Part of a small language model's weights: 2 heads of 32 (1 for keys and values), untied embeddings.
Each number is 500 + 25 x the weight over its row's rms, rounded and kept within 0 to 999. Layers, rows and columns count from 0. Numbers have three digits each. The size before them is the row's rms in percent of the matrix's.

# gate: layer 17 MLP gate, 192x64, rms 0.0832, rows 6-72, columns 0-63
# up: layer 17 MLP up, 192x64, rms 0.0838, rows 6-72, columns 0-63
# down: layer 17 MLP down (transposed), 192x64, rms 0.0835, rows 6-71, columns 0-63
gate6 096:463481484531538510499516527521451470509515462533499551497507487460518478480543500488515476475546518511527523507510491511485532478517471511497499556489503535508565481509497516516461493488499487
up6 103:544505522518479500501493471486536533468534507491490526488496467539521467494463496467508464502518499513515468553505514491488517548499455490473507512503530503495489435526492457549500524512509520
down6 105:473493513503512462518532497504513519505444472465478467576478523478501492483445509524523527510554480528499484508496517499481497492534516472477487505527483486489486511551483509509514450512483481
gate7 103:500552552497522544517505530495516513537511491492493517500490497519507528544471495528498488505512477514508555515517535514497501478517490520461526515516514504443456511507474568454506499503488525
up7 092:496441484502485501442491527528474458476501501530504475461472480501527463459508528464508484460521530525476478496485524522496465545506532501520457524506489474519485497499529485498487526514510469
down7 095:475475502507528494504513501484471474531524495463521536581465507512520504507536571511542502508484491493509526504504506502497502524488483530465544511514513511482474468499474524451516527503521521
gate8 099:513494505509539535518493538498517524484501460476483461506554504518509470483507506508454519519503476508521478484453498484546449503518512488511505509539464492485462493454479498464540548507500490
up8 099:524476510478498537507531528499483501522524482483468499483480515526475488457514505500489517480453489521537498486520444489508512566491471440514508519528502467471464483464450514498487488518494507
down8 095:527496472523491481501525516485479512494508468488506523439479495536465459523506516546518501492477509497523511474519548511500541513510483521482516500449508511468480452475517436473509479474504474
gate9 118:482526482467486483526461509505496494503524518510547504520510509437470513495473486501528464491519509567485461479521465502453491487506484483470545527495513512502525490499462506497517500500457550
up9 113:501534538507450481491498502475525503458474480514497503513451484523480509496485477476493518481470507497556501536468513532534486512469440468528521519504486550497498504484491529458505514497460519
down9 109:481468469544523502494473511485527514455492479515500493454507490467503521501490465467482492509488509569538491485495525497444464489536544500497540522501495499527507476496486448534504480498517520
gate10 096:488478492458529506480521505452480469504472482503530521492489506458495570520496523508493453515537542472515488434467506505497499465509505470504496502505497535480507515508520503480465513525508449
up10 100:503464498542551488433479513498471479464481473500495506474493513484492551474463544532491491502503539486459509464485493484521488509537514502513511467524545486485478524515496469478485500534491484
down10 094:492507494495441496572540478474540469514468507470539497459483519497472454534500526501504501486523500493478460552503515504524534505509484518523509497486527529484468464496468512520508497497491506
gate11 107:499474482524484575499459517540509474517520488473520507504491525497548517501499453514522473486510491495546546512477507513497543504534492513490503565507525526459492495491511497482463497480523494
up11 096:498505536512492516519497474505474482537500561478531504484500499505450503514437476511481449464497488496542522462476513475534496493515538520500483480464436494479483489490527498491490517522524505
down11 101:473514517461521444480497493497472480453502504505516504486477512508480467444529490469487504444477501523463484508522508487521473534520482490474497461501538486521468497531482484539484505487444485
gate12 095:523510517532554505504474499509462496449558543457500513491462504499488534525455489478465532524487449489482552500498498519521533471473510485497523511531491509514496504506520509498491493482522525
up12 095:527472506519509511505540502485530474520474472508516522516527516517531502499527478515507510443542541508450466529473507465501459486529502498476504539509510494528438492485524507505488494488442498
down12 096:492468525482520495510512533507435521479488474469508489543515455450494499520498493496477487511513516508493539516491469507566544515479466500510496515509494526500483495499480469570525477520520502
gate13 090:500489515520474516492507524508515485511513484550505478491520480521468511514505482492515515488525538517527532541510495553503511481452528478446534487503497503487453525527553520472560507514463506
up13 103:447510498547480507480518500546524530502467507510488480486472541504494508488545505513494417477458495502501531485494507475527500451526508480487524476507516520500527502488523495488486491496559523
down13 103:472538485523466479497491486498490528477499477472495471464486468480518493536483475500486566477502536556497529496486477493522496485555491480531485554481484512508544498502481453472496490493514489
gate14 099:482493518475560482454505540497492478457516493520502516514473518501520522487522499539514512431490463486487514484476494480502545515508501497498553514519471531539527504501492523469470515478507542
up14 110:509482456478529486494430534466538497561511509467484510510489504484487513543446524510531493510533485496504478509504510459523485484480505481522479470527506530520506486491530477491540516530493521
down14 103:511526485500492521450497485536518503510500550492467521529460506465500517458508516507555470519517483513539496524521452534495521472527508508478483507519533489520486481530497541487504558475502521
gate15 106:475555518525521512502484534544474513536524509466531514484516492502544497519516504455515541502512502507459496506543445475505524520483532492523478468486467530501490496483500516479452516498470525
up15 098:503504522484482510534491493467523513482519489523415477499535507477486523529510495512514463481553511497527461495518470541482464486498517475492505514510498524520484488521532469445504514530533473
down15 102:488492492493498528442515491532481484515530484474502462531512508457525469429502491478527500491504482571486472531510482502531511504523507508458500489461520544486495484472521495483505534477497508
gate16 096:514504494526563538490497518508487469509484471481466522455495502481567537517517510490497495523489474494494549472486542525523518480547505463488498520532546506488489540519521508508496509506466496
up16 096:509442492488523483508487485498538495500472479470496506465490478488532491483493483469515524497468481464509464485450543525522516450533481489453469492520526494469534491492547496522496470497524466
down16 099:468461500479455490515522504498532539493464541499508478451493515492452492530502453482494479457531477441491469526504505485480518530459513517488504455490479514539478501493492520496500485490502474
gate17 088:523506504489506475494516503528545538496461478504519520468572504536508499460507530553512506529493491503539490501513483453535502486544492500446543508486472507486506525475495505494474531507512495
up17 104:449527486491454505450497502497463512492474535537509555508526506490525472470523501539486477566484483501489477541480510500474547522489480488508507527524507532520486516490484508525518493500511536
down17 092:500500499466505531494488490526511494489489497465455461537479526524503505450489506527509519586511527520520548484488482492494481483531559463522502522481522484493511497511522457506481472492493494
gate18 095:496507491487533514510513499548482527534527503493523521462483531488530470513494489497526450530553505491515506508504533532519555530476526533477479477506490503511484481504479545479549518527485543
up18 101:474495496515501538513496492515460540516533515458483501480479475526515502507481467506524463441494528491520524471515553444468511488511513510435493497537488543505510513489502517490475494493470483
down18 106:527512482467531499490500499475480466482457528513497525425508489525453500500524501474485499487484503531549461522492492509508489528493460467501515512485479490447463466529491509483514518451501509
gate19 098:518448497497479513483455521485446507472473516479548508491502510504506505495483502559497513497526543488501538450500497515538487565509526504526484493527514530515479482483500555498521504517518503
up19 103:481451488499452493515482515451472486490485507469508520535457507480501496522441450494494511491501505504486514480508559492518501480513485544499499515505473473498536496459517464528534484527534474
down19 100:528476461488469487490497432513489521470513495494512508443521495443507507492517520453474518483437486501521504502520458486477510509531466490502475478504477512509487507439514524514488525491510512
gate20 101:500506469488464480481481510514485510527467479442510479526546515483533512510524533512483512523456486543485480483498490520460467523516518527522546488523457517488481493529540492442496516513502495
up20 099:467529482529480497493483510493515492482495482550519543522448514472469469484478501462491543486484514500493512518500482496528505503544528457494496524483484549479471491444477455526484489506540492
down20 102:502513543500534504506475518507543458466506505524513500461465487503457530515492494496435566513505513483502490464520482522528485500498536496477508528493498510538498505501554493504501491475551473
gate21 097:516477515513512520495538480484473495512497471519513534532511483484527447481534531513517495504538491495498498515500496528496483474481480482471522473525516492530490553433544491522449477516495551
up21 100:525488472503454537463498489507481488517522463506512458485491511477516523487426522526498486500456515510512518505512500540522465491458491482526500550533493476472475495535504535515489524533523481
down21 098:517504497491547516480468491518519476423495528548510494500522480490488517475534520523517488489502495530525515537522520509490522523515471522512462458513507505533533520464530498470487547483475535
gate22 110:521481482485540509453507552514503496518475492475493480498481477466528455509503497498516540512515507522456524532509535533525502464545469473476471464509500493511511526494476458519490485454516463
up22 106:499511546480489555504542504493487490513505474544524505489462473478502464510515512489468484490469481508518531518526495435456454509504507518494527513495463495454510470465507490487490483522537533
down22 107:490503515491474486485495476489525513502553493507481482598507480487506490520459473496514551509504505511488496487502541518497542496486467504500518515487479518494521477527508464479533489572490517
gate23 091:528518491526554496490529534446540511530519462478490569505464486507509486501478524520520479520495486534479520494505492532493544500522509529551499486472524474508470500477487507484512471483527481
up23 101:520510493485515539505489431500443487478467492513492518471493496503558495498479532472550497522494536473457511533487516468517449468511501485498514539489490505477522508529495506493485487528476468
down23 098:533488545516449508470497492500471479499470491462548498540528491526501520501509484554502545520487509508503494473508538479495507503492458485468506495475482489489532532528541519517490501472437513
gate24 100:493531476494484475515462508510444490492484464479489475499502494470511494514479520520473466483571491516468506487528538465496503503508539508434527489502484490441501483516467509507509533532484489
up24 097:524503441465513466484532477496514533520486505515499504521495499485485486501481497478542485518508481477514465517514513460502538498507486494464502506496458496516504476413464517515543472538491466
down24 100:481502541544498480467508515494544501499484520518478539510473508568495482472467497475487491503420505474492493511455496500466461479506478546517504510476489540509478532475498490502488492494499516
gate25 103:492529503519493474479480487544457470442513523486485523499495511460483498489502464526495519493434494542456493480534492510491526508491512494512492494472504484506452556458503531483487476508468513
up25 113:440513493504518476508456459515510475498523529518480537493495483454457490521536514477537528511510516526490538526537473508463491520496503532451488525525500533513533503510527488525533516480505487
down25 106:534454477487483539496483494526509456479500524457513522548487486511480507477518475467506462464497515464490535509526541531448548511499490500477510503499473525530481475454499508519510495504473523
gate26 097:497471483517495535515456503506528549493481455514481479519479492477534479521512517522500500476518506510515551545498525470544541489478514484557528523518447518510454490491523504510499490515504527
up26 101:489491496478481466496520533493500494459506455522511491516472443440515476538475472494452452516523480533491525547493479503526493509479474463501519492511528457476493495483489495483529474518514497
down26 091:494480516499511508505522461495529515507524466473492491456521489525478517519485490552448541496498533432493507506499520495465481492462522510497518458503479483475486463520501489466485545504544530
gate27 090:542508543523517502452497496521519491473502529479516528479476530504525508526480496450498518512535486468533504483481510516555487484475486503517467490534467514473459486487503504473446480536482461
up27 097:506477471506468471505495521482457499507474513550513466514534506471482465528519506552447505530505550517512472541507510482484528482499479499487477528519500524513510521528546459509520518510518538
down27 093:527472541529492487484462536506516486515521519461471501548483527528533486486469515493502458461551490533534518497481503509499479530486471486512474452481493487492507511471538531488477515515456504
gate28 101:492519536495463472512495503453472524492481487480544502518499470505536522543528540487478518518523508552518482536500525455501497543461493512487514532513503509494473504535547492455486482527516509
up28 093:514521560518507451470485495558501488509499471478457513511453463504476489481463532507528489530518523456493483509477479470485500542490494507511483490488472495494518462515483498484464550505496527
down28 094:494499484467486483461483522515500506512512503523532510481446490499506511504499507468515521545482520576491495506534509519459479461499450473523518554510490464497483530494519503515490474448495472
gate29 098:523519493462457490501483494492462480470527494495489523534544502476526466506508505483515467502457529508464505493525517486551433511493493459505508508452494496465521477526509473482480541473518507
up29 096:502467479488493525541480501511495528499524468512519443476463485524479536484452501517492536469466490531479504509518560489478502531476526475548506538504522477496504508510473485466499507485476459
down29 093:478476500496515508493526503471499470506543499542538505554462507454507491464512482452483520498493527464502482483516494502490517493500525530549509533510524549454481494518471536455523495487508482
gate30 091:516525541497512487471507550509462462488514549527501483496477489501480517478481452504499465488555510496494490467498506445508464463513521480511500523476509544476522485488480496452482482516541489
up30 092:503481534522470484535520528480539506490473491468518486525478547502549468504484452493534490493493492506545503445487471499490520500526497517479461509544496498451472502474497502525539488482525523
down30 099:503495485506467497434513486468499475516479502497508540553501453497477519472515539454520506478471510524492507528501504476488517539504520476535473497456508501514458533496551453487485490507499510
gate31 096:469489486494515509482562503504549535515532516503467556519484509492510519518486541483507486499461518511458483502492495474514453531530499528474485486532453514530472525487474480472487543505510501
up31 098:482492496491501506520478456488494458490497466466517457488491485468494520455532545496498508534541535508516523525452531475516476511530503553480498539531493532492500490453474501496516500521484471
down31 091:476461509521501543509477524497512567518520480514547510534504495520500488533482503485528510510476539520461522530532467476505485520459532515495528488542488477465451520542505490514506484497502513
gate32 098:518511528513483512480496485492505490504508450509426465479516487465545513498476524514513489482476506508465442480495560529481530525510532478471528526529516500496489532525493470512486480472479507
up32 092:530506496545501526525507494523524504478507442435497475463483501505525527493525521468504454494493527465499461509521527535497496509497467501450502511505466522518454485510480479519464478477526491
down32 101:455534515512499515545500470523524501488510539467552490469494527501499520481470508529533526515476507532505469528505487522488534509491494506504436491502502497491523448541519516516502509458459466
gate33 095:524516487508471489506537518441520490496489542550498474507516526526513523457445494501492498489502503521492522482474479497504481527466526510474476460485489512461484516527497485528480486491509579
up33 102:505430508500483506519509523503542472558556491491528467533509466482498499491479494490505500466483500474450467499506466485521554506489508478512503482498486477458484494505483492530503551470497503
down33 095:482550522516495503514512475529483472489464525511470478506506506502526485475511486518462518541524499505539466554529525488479501481494482487493541536492467514475502457501459447495542465474500515
gate34 098:491523452495483476508531457464492534488529545483460474523503508499496519491490510481502550493508486528506536476543517524450467510536524509471512506556487487486494497515475457492480513501501544
up34 094:468496522544505488503484490516486463524533509474511467483487477483513482468513474551503509526501513473467467529487470480541481520471474515552433480488492503469495458494536508485529527512493493
down34 098:475477485499486563502475532500498493499503482527493493559492500442509479463526464488506461498555537516492507480521509500519497542492514466514507506526452561476517520505490514492502472476505501
gate35 120:501508500523512481511472499492490515496495524513495537516542464457498495491523546524463536526493556530495497520511557504496535506506485486481502546545517529511523476529537524543476482533490523
up35 101:513499529474523452461475532490489490453542490475490500565515477465523479504524497478487475481482457501543518459491491457507486511509484499522477519547481467496516481473486515479485490527525495
down35 118:496478484501525473484485508474495510454509501536536498389516461488520508488523458486502476514507494502499488485532522511516503500539453497500500497500480483524469454509528468490487470490494500
gate36 100:483504454514484506530488471489485546493512489545462501507520490499517486479490526497498501478493565526492478480487503509479504507516530498544552566508535506502506467550548498480485472523488514
up36 090:533493523475476482470498503535478492498520473520525496496558516524495502452498511484522482478492481479506536467468489509550474465504455449489480464524526488479451505482460491518504475523474496
down36 100:487451454512526482530489483509484489531483542501493504487536492490503455516499525537494509569520518457532453481494507492475523501486526528489503498489546526512475506548499506487514533469475514
gate37 096:523463542485465509471517528475539471528483479482500482493559497480523473497469485486509515502507553481467480534464515528522489457494480525473528506502531484504532492529494494534484503496513446
up37 091:521519528463516534467514520517511460503482480512530499523497515465486505491504534509447511525515503500428507540473517529526495515507506486487514509468556480441525497513461486499504545499491500
down37 094:452510509528512466525451514507481541524504502493484485507492488484521511493492504528537490461466479492501514472477438524462445502510485511483449518481442469512465472490503512502513513472512489
gate38 094:501477545512480455483484472504520461503474514520481512529484490491450511470508487481462476507462487516459488528498528524459489523547468479476540510511514520487481486505478532535513535531487539
up38 107:447496471474500520513475490497513514446464492490528470515502503488476501474476457485508534520477517482558489479443525478508520470528489462491517463526482510456477510478485508493463500494520472
down38 103:555497532471482551515514535467543510529491495488494485552481513566542458467531505495502500475508501466487522508485501489507516504525536502504525504487521536494536498502533470533513507510511486
gate39 120:560499478523528513501486517501511500467485529503464469547498490469494553486502526514458486492499499504501485514501482449495518443523557569508485532498508531494519473517477495487493513506500487
up39 109:493502492505519527528511505522484473481536485476509489485506500505511525477492476459494481472440487479509477499486460559531518490582541467542490491482485512478492501533495537509465497516495476
down39 104:520493512494500458558502486492489473503496503519528496472462558459501462533536518505474511533478469469537496508495506494514496443541469500474527515484480551495531527497488520535511500497497495
gate40 100:501448525501537524509465484568505495511477447487541489528472480524525496543488452484471472535499498478502478521476521485534514479506493488480502526516485504486483520504472501474487489497558485
up40 099:487535516488477467537498483484534525484496537491478457456509467463495490487508501529531568535510491497481499495505453501520529465503484514506524439522511504510519494542478499519512479515471472
down40 095:528522489507508489462497555487475473537513517496503493501450486450467453480539465492504528535533545478497531501496483483539485495519500511511479507485523507472552522502484503474490547471503502
gate41 098:505508468500554512503505512504479498498491499443487531510543493468489490461501521489514504510524521506549499472478518445468532524505494540532508502497506567535485523509474522521481478549513488
up41 097:502517504456506557492518468533530526532501498484485490486521467503504514512541479501542479563527498503487503497512501499499506504576498564530506525511494535527526484490532510487491492529518489
down41 102:494545498452489432524485490528471519485487524505503470531534503536468449500509540486486483519497510507503488493481470508527515525503547490514508441490500482480475489517502438514516489497520518
gate42 085:495492472531528482453487470478488491476502548510560522527473498515492465498524515500520491491526461499499425486465511533461506517491508494498550470500465497502529464515480491498500498481466492
up42 099:516459491484525575469508539553523511515532485471489480509461526486492501486490509478503515482444489485476533501508469505525499510501467481499486480534498492530547494534504505471497450514505523
down42 105:526514495493499478513444478470525463538482519482484471539521459490493501498526484482489448502504466553506503532514491521496504460477524473480468513519512498466481468543537529507484508464477511
gate43 112:535517500506528506520528512512457522524469518476473480531493518456520482512496467486460527508530541519530518508536520475481483495516532496513500534553519478457498504488504511553465514475531472
up43 100:499487495488516519473520492513457538499480541531494466531540505501495489473446576466502514454468514494465486521516484502480532491527526522471499496481464464498487466493506526532505518484504494
down43 099:539475489484518516483489488534492489512508508550536458448501438528535496504528467508518516472538500493514476500527481504499521470488472524472512553515496513471519512529482501503450533505495522
gate44 095:472476455507498478516506518470495522527431519504487502494507533492482530465519475505537515490512478521427499527478527517513508522529478499529515510507484457551495496513501526493514467490525456
up44 104:541507504479469487485494539494493480439500528505486481530559487541501519526496502480492543502517480483492549539461492477512532505541476492505535504504536477501509513496459466505481466528492521
down44 097:493509494523456506480480475509513555525499526491525496577534533501512487513476474506529475517526491476475499474523439515512484487534463473478486517470516496526484506478475534467470500482485499
gate45 090:482497487449481513485512509486503439520455466501509476488540437517541507492516505515471476533537505519497467482553496488493496504485479461519499527547505495515503500501518544532477503524509523
up45 100:506529494499522482530515489512531469481495494496488486525449487493512537484497463512462474518516498489498521466501520507500467545450469487493479516511467443544450505527477516507536491461539489
down45 101:517512514515482489467508524501485516501478527483486449423496510487553526525536516501511501490500503485507497530504499495502437474474542491512489475480497476477459480508542455507473502535477531
gate46 107:512521535489492534507453509516473486432453490470535479514495503523476531524464527496473510473513532510478459484501479484504487497495554459489469535514487516509486517498500524442513486494505483
up46 096:493476528533479515518535459499483499509440486509555473496527483539490513445501508463480500504567507501492500507519490500560514514489521522531500483531490480532487515464526487489499505473521511
down46 098:517519510497525494468540523500491508504482510527521499502504488517470464543529499481478536491517531528531573515473424505528467501503507477507500485484533506498506510498488494527482531466485555
gate47 107:539529476526501548488508484499513513468500466528545512539491495517515521488525544475481518475495511516509506520520504546497455514522561464539486479502480461490486483518459495472520522517472478
up47 113:483503492488512500482506491506516491441498508490511490467504542501475488495445477478493433508485505538480511488528474439499503507447464489467491491472485488493511538498524543507457481518518535
down47 104:496506488505519470490515541482515532497504486511514519574506524456516475506505512464524488552479490503488527511487502522493438483565536514484529510526507478505531492531516524507482524474482472
gate48 099:503557550496522503482483479499518493476485516510497531487510476516421507540542494517498465489518507492489495521500475494509461559477530507480520488532473497500491527517514514504539501450496465
up48 100:477498472474478518453503493503507489479515493484536518476537447505467473513514519502507469418487484463474489524523482504476457513475458500495493516496488474481526438531500491516490518518495503
down48 102:502494463489490502454510504509504516524539506494518523380500552518538492480462501500527487500475507510495490506491495491479486464494500505480517480491528501518503522508530538494477476538490508
gate49 095:480520497486484495493512528512498502460509484478511495546496538474507537528492424510457529550515522491486526502514494488475493493471473443490520518483547531492488520471495545507486487536513488
up49 099:517437513468517515506527518505516482530509490505530497426465479506490513529487538473491492515519482498472513491501508532547505493560529501462512493520461497462470518530502486500492475537483499
down49 099:519492509492493503559494549508475475472520522460544515546484525494483511481514491493501483545526496503491523496547477477513548498508511479497505503482484534487466526487477517449497455547498529
gate50 109:493523531489497497507501499474512467504536496479514475529495519510525494517501498484450516554488488559506537513482569519497497509510492492504450561496493504498485462508504468492484563472516496
up50 099:470519503538521472497489458487558478506506475523511550506506508519457494491542458491496511483504504454537516518489522489503488475526484497516536490497523523466488522530527483479529442458509521
down50 104:505546505512502482506483500527491537567462513528496530526537467510491513492508454505510512485488476500485508469470503466510443508523464502498530477488508494495522507520539510527528515570489478
gate51 103:477517524513480504498489545534416545507503472459439523508504518499485529520529511511505487527539511526513504507495497508497470514483511508522497479551484503472502515531533474492490512468530528
up51 099:495505475515500491501471448503505499504492501546553469487510499485519512506507525458471499503467453518476522528484475473527499504535494489499520463503482505536507556538553537454527514502484518
down51 108:478514506471485515522473525525449491495509495522498489581502467515475532446454477500537478496535552466511494507494487496514505508522516479518496508496493527515512498537462494517482525463530518
gate52 098:520464502525503525454475480522533482482521514479535498501486520493478524499472524474495523517526530492546468493507534456513456481513569516486539502511451492515515522507529471502499503475497460
up52 105:478510494508504525491524519536468463514522480508475501471492508467569470463475506510483493507520521523503499468497502484493446469521500493466517529553463485511516469479477460510479541520472471
down52 102:495513506497503503485461497459489533514505505469476515431467482517470510505499474459546431535511490485482534517507484520462493532477522517529499461480540497512524521500493479475528478513500481
gate53 115:511524497522499512488500474570452490471463470476492492544484496431490517511493490474487460491508537502452526514510478458511479478498520462531484519480502531521494475491522530481528506509495499
up53 108:525481500493482480495502491513497481510480530491491494529483537469484492487491469499517456478464496458514504537511462501482493457522473523527491492536527450510541462489475517511509472521578468
down53 115:524469472484483481451486475456532525504518530537482505409482502497483485466524510510505561501493506486520481475523520514499498502505486501512508489493497465510494488542517471525529485526492455
gate54 091:519494478501519523456522522480481516508486468516486496538513501468490443527503518492502490525498539499508510513470500526483486492494506542477544495501491586480496506508445535536511487514543520
up54 098:498449520497501503501475535508525512465466483477498478505476525493512513494527527558443491494520511513515531442455545498498478457472489495498500516530495469546467479496480464500511521494498505
down54 105:501497469522521478513504476497506484508548511513484546434475536479507502499488486509504559493472549513525491460497535512501479520481506485508517493441468458483473491505513512487506542508453512
gate55 114:450516506513540541513507508476533479493494471480431485521454545497523474535519516470490498485505501538493500457491503510500485511503493470493509494499491515473512512496519535456446545467510519
up55 114:504492510474496473511540498475463498501518574489536520463500480502458549505453483477532490505480486484496507530521518507499472468469522494492470469476517502491493490498481543499558471474485472
down55 102:510465503491508511507534541537481511487518494490534488584488474484513558465539496486494474511504519528535525533484526514498471490484485524510440544514508488480515537511502488491503484483491485
gate56 097:520526496536514513484527496501486508506486457484497482558480420509505491502495498509503501499461517474504479534506504525493495513551536534480514533489489492472488457500476539484482462535526455
up56 105:464509539530544548512497498459518485483468493487514502496483521534496478489471523491525482498507494556476497459509468483511507477461482473486512495482511524496525509437482500540499484443476525
down56 104:505520463489468462481473506479525484534497488468537528514513541498522496495526542526486488531492509539479529494489543507519501515542447487487535477488527466533502554527503536483499489518475492
gate57 098:499524492550533520494488496498502464507476554495503474500523445494509526555489534471505494469481530526462489465458523498535483515495533492495463509544506513469487489500471513480449512495509505
up57 101:516505480516537478484531462488585513483488528505493471489487475519543499530516527486487488524514496503494558486488469493533497516491527503533477450516537503511485494476530479534470530495494475
down57 099:459528505473485506484483509498520469550482516525506519463543537524443519464494485506504475486524537466487484488490510494536508536496493512509469459452454518508486506493470472524514502479461484
gate58 080:465462475498480515498510552507523462488532475490514477459510492439492506439501492471486496457501518471508487486507475514501460485526475498473483482496498537491458502472501536548531490513513513
up58 086:497491516539541511494495515500518537524464495530509466513508457531494523518467469488546492489474557475478474495525473523477529490466493494486498558506537481483523498514461514527484534524520481
down58 098:510517499504505501550492524513510480476520474481446533564491497531493491569495536500501471481502482472480524545463549512490497536496526504486507518452480480516497474480508487505471528510515505
gate59 109:513499487548519540513487506536517471456498484514507454499503503488494507504486505533539495543506520494513480436488507497468485492507538465478506491498466511480490517509549569465529480503480530
up59 107:484491501490471522494506489478477547570494457536493543511499484552526465492473479523496494523527521484529481520480484517508548469510455524483494517547489492521506480495483526525543499496500507
down59 113:510535530474525458519505509467489491494515497528486469442480478479534482466500486490489473514480514510443490517531504491518512510486490463495504476483469459468471535543523461523474532509494540
gate60 103:482510494542517473478443528535497474528537499503463551492508463463462524517480503504488507482462501515488474505504472475502498504481457529477516497553502518495520543526483519485491516529463470
up60 092:523487491486505513533530523506531488569508458519496493521535499471522533495465514495483520453488466510505498479502501480469505478514495536474455517501530480479473449497488453484497546527472490
down60 098:489499449507480514508477497497495513499482530523545513425479495492485518523500558489495502530491488499496491519507485496487479524459489512487439503517506515485474521481541491492542557542519528
gate61 102:476466472508564478507516470533535466494502486493456493546505526469522505487520513455498518507542508501478516494537464497534472487542532505539522529525533487517484504508468518487519489526495513
up61 107:477502498480502530525542477490515502520521495475482491494461506532512493470542462482520471443523569510493470476514526460456486507466484511476496540497504481508500507481499516507509526444529495
down61 103:466527566516532470499472523487519503520484462483492529585512516512476457517491503475516520467512501542541508534477526514475521506456471500507523476502501519502503481505517498474505502480492508
gate62 099:485481506510479490429515470505480445465549476500524522537447492480527476462453499508504524482462489499479541482509513506463513472476477492514496479520504495494454490523525500490508479520500508
up62 097:517460540480456494510473479500553488489448490550548506530476478508464506515537490496498499503513507525510519524489517496498501535488523472500496513494519492530558517545500499477510489511466553
down62 102:542480487486495487477491506495505502498558526478503504513471488464542510452470457484499524498473504509494484512481494505454475481437481521459506471478467517535502496476503504463459523476481538
gate63 100:497538497529512498518459501457480499490455496494532502514515524541476527498487495528467447490530474509505522483468490503442527456512526519493509515529448539524459483472494493492486495492484531
up63 093:525498516524497559527571522533495552469540480492488485491554506523517503511521545501454509508473500520517529512504502475497501536483473499522486499488502519472527475505533502528491489527514533
down63 096:512506534507495491516468464561490507531467477487528485496521530482482504488511492489462530492524496454512461462493516505443518526488536477510526529477507512506500521496538514452464473471472474
gate64 096:478501490472479460456490496535506517468506428518513459494480483501467481538478498460508526432549480493474488475496503522509520532497524498461494500506519537519484517495526480477480513508507505
up64 097:436501533504470526541529531493541452537505512537482516494487494533501484507535506520501485487477510472489510501525488505469516527502458539506498488497498499527464450505449536529482519486518495
down64 099:494511524492486520461482533498508495487527514478502493576553461499478513454475452496538483473495478520459483497480501506537519524489548457541506486519505463493493517531499506509495494523500493
gate65 122:499520484452512502529477476490505512519500456495513549529472519501490548491511516495511509502484496575480483503496506482492492485490521530492573536521534502535468481487499469474521528533486470
up65 111:495533491462471506531469505445481481493508478518526460505503487494435481477474498549496478532465484510490490490534523473518549507476508493531495444501507533496504508487511524496493451510488470
down65 116:495539463506459507507509495506502446495501506509511515538432534427465471517500485492474464482494473476495477509488458514525506481498546504491516482517494531510511522495514486501535517548487497
gate66 094:481470519546509494472498478463523518540474544501516519511546499499495512483458494490486479474490490549486512473506517477511493475516462465524526481544483471548555508499479531493492490528513469
up66 094:503528470482485552550515496483509500497538482535458482480510547519528476493508515454476507488505518509526534497480516512499479532528501534458547460494514462480485541521496531521485485514504525
down66 095:489517534505473435478490530467544479481493490489500456518499508486536527497477513527509510517476519538542460462492516516499524459489466475529501525524519511506509489472541516466489506547517511
gate67 103:463512476518463528534469480486492471506468497499502487505506528508521458503509525498506507499478486520537512525519491480491540518530494544474503533519510506501523557444452520519451465507458499
up67 103:471514526491501553511531537513479494517506451525456504471471521519504495498531525519538475513477467509502486502484468529441514545482509503484517502483506545508501482529536524518520532526487541
down67 102:490481503497474456516482485466487498485459510491533540515475532529489523471520465483503449453536474462520492522522512491510460518496536462494499550546506486514487462477487530500480523501506501
gate68 100:508493523502530502557506498477474484525489483459549513513520495517549491499469522506489475490474498568444509490529541501485506530566496501512534507501473493463494520518476522520509505501489499
up68 106:462468496520537478511492498533502507512476507506525514506491478531544530489507442507508447527452483505505443476552483481473509496501449510510517488525467498498491511529489483514496498477533543
down68 101:491489461494507480506491532546494509518503479507494520470525500517491477491509496498562475535513535488525472495497496464500467441501482515506475518452515455471469434491499509469470472523489512
gate69 098:505484516495511532477527489541484480513538519522455506501465506494476554530530523486504473473516486476523537479514492482534507519536557495495548483526466509486511495481550469496501540474501485
up69 097:527523488459502500440482479539450484494481500477477522522503485510464507496515482495512541455487493468464478482472539495500502465514513499469536528489496476491465478452521500523454471505523513
down69 090:489499496520490493518517480519518551501463508513455472457467545500472541533513476483469483519504521513501505535532533443489496498534533513490466489544487513486496486544478496513470462523498495
gate70 101:479513516467504487511548548497470511502504510489474519524483508516514512536514519509493477493482524555522481511500536479489554480494493500479506551503492522489518484527452447490527456495529552
up70 093:507474496500469442472487491491516508500520519519536497478526524469494470483541443483495498514484466455463476471511475515508500507528515478498496535481491530529525503511538446518485514556493484
down70 097:478483514553501511480516487500546498501524505499506491554459522486468492481477532523494527490535523512447503504452481518549505522530484517482488479506475506487450501531515491534504506522441504
gate71 097:480497500485540495494467508476515482483509496532502519493481487470481515473499555519513497479513507485519498488544497513516456476536532526487560458465494537470473522489483478449511471539514540
up71 104:481491507485496513535410513486484490517470510502572501499471477502527478476435514505493490492489492518524500463506531484494515527516489495549536476489490498482498517483529533515516484507528528
down71 111:499512481524498478530467502504485515521460495481486528441519484490495494466518513524550488448476522498492511455471491544480506482490446472444535491497490505513488515475505489510483466458517519
gate72 104:492544438551470487466499516524507484490507442497473495501494468526486464496496482463505521491471512500467510501521510490525491515541527480490527508498495541454473536528524490464516529480485479
up72 093:514464458499507527481524486503485528471511541514491518514469512502475496534508531562507497495498525497556575498526503510520492497470505502475499512531540512503494439474503508510478461524519508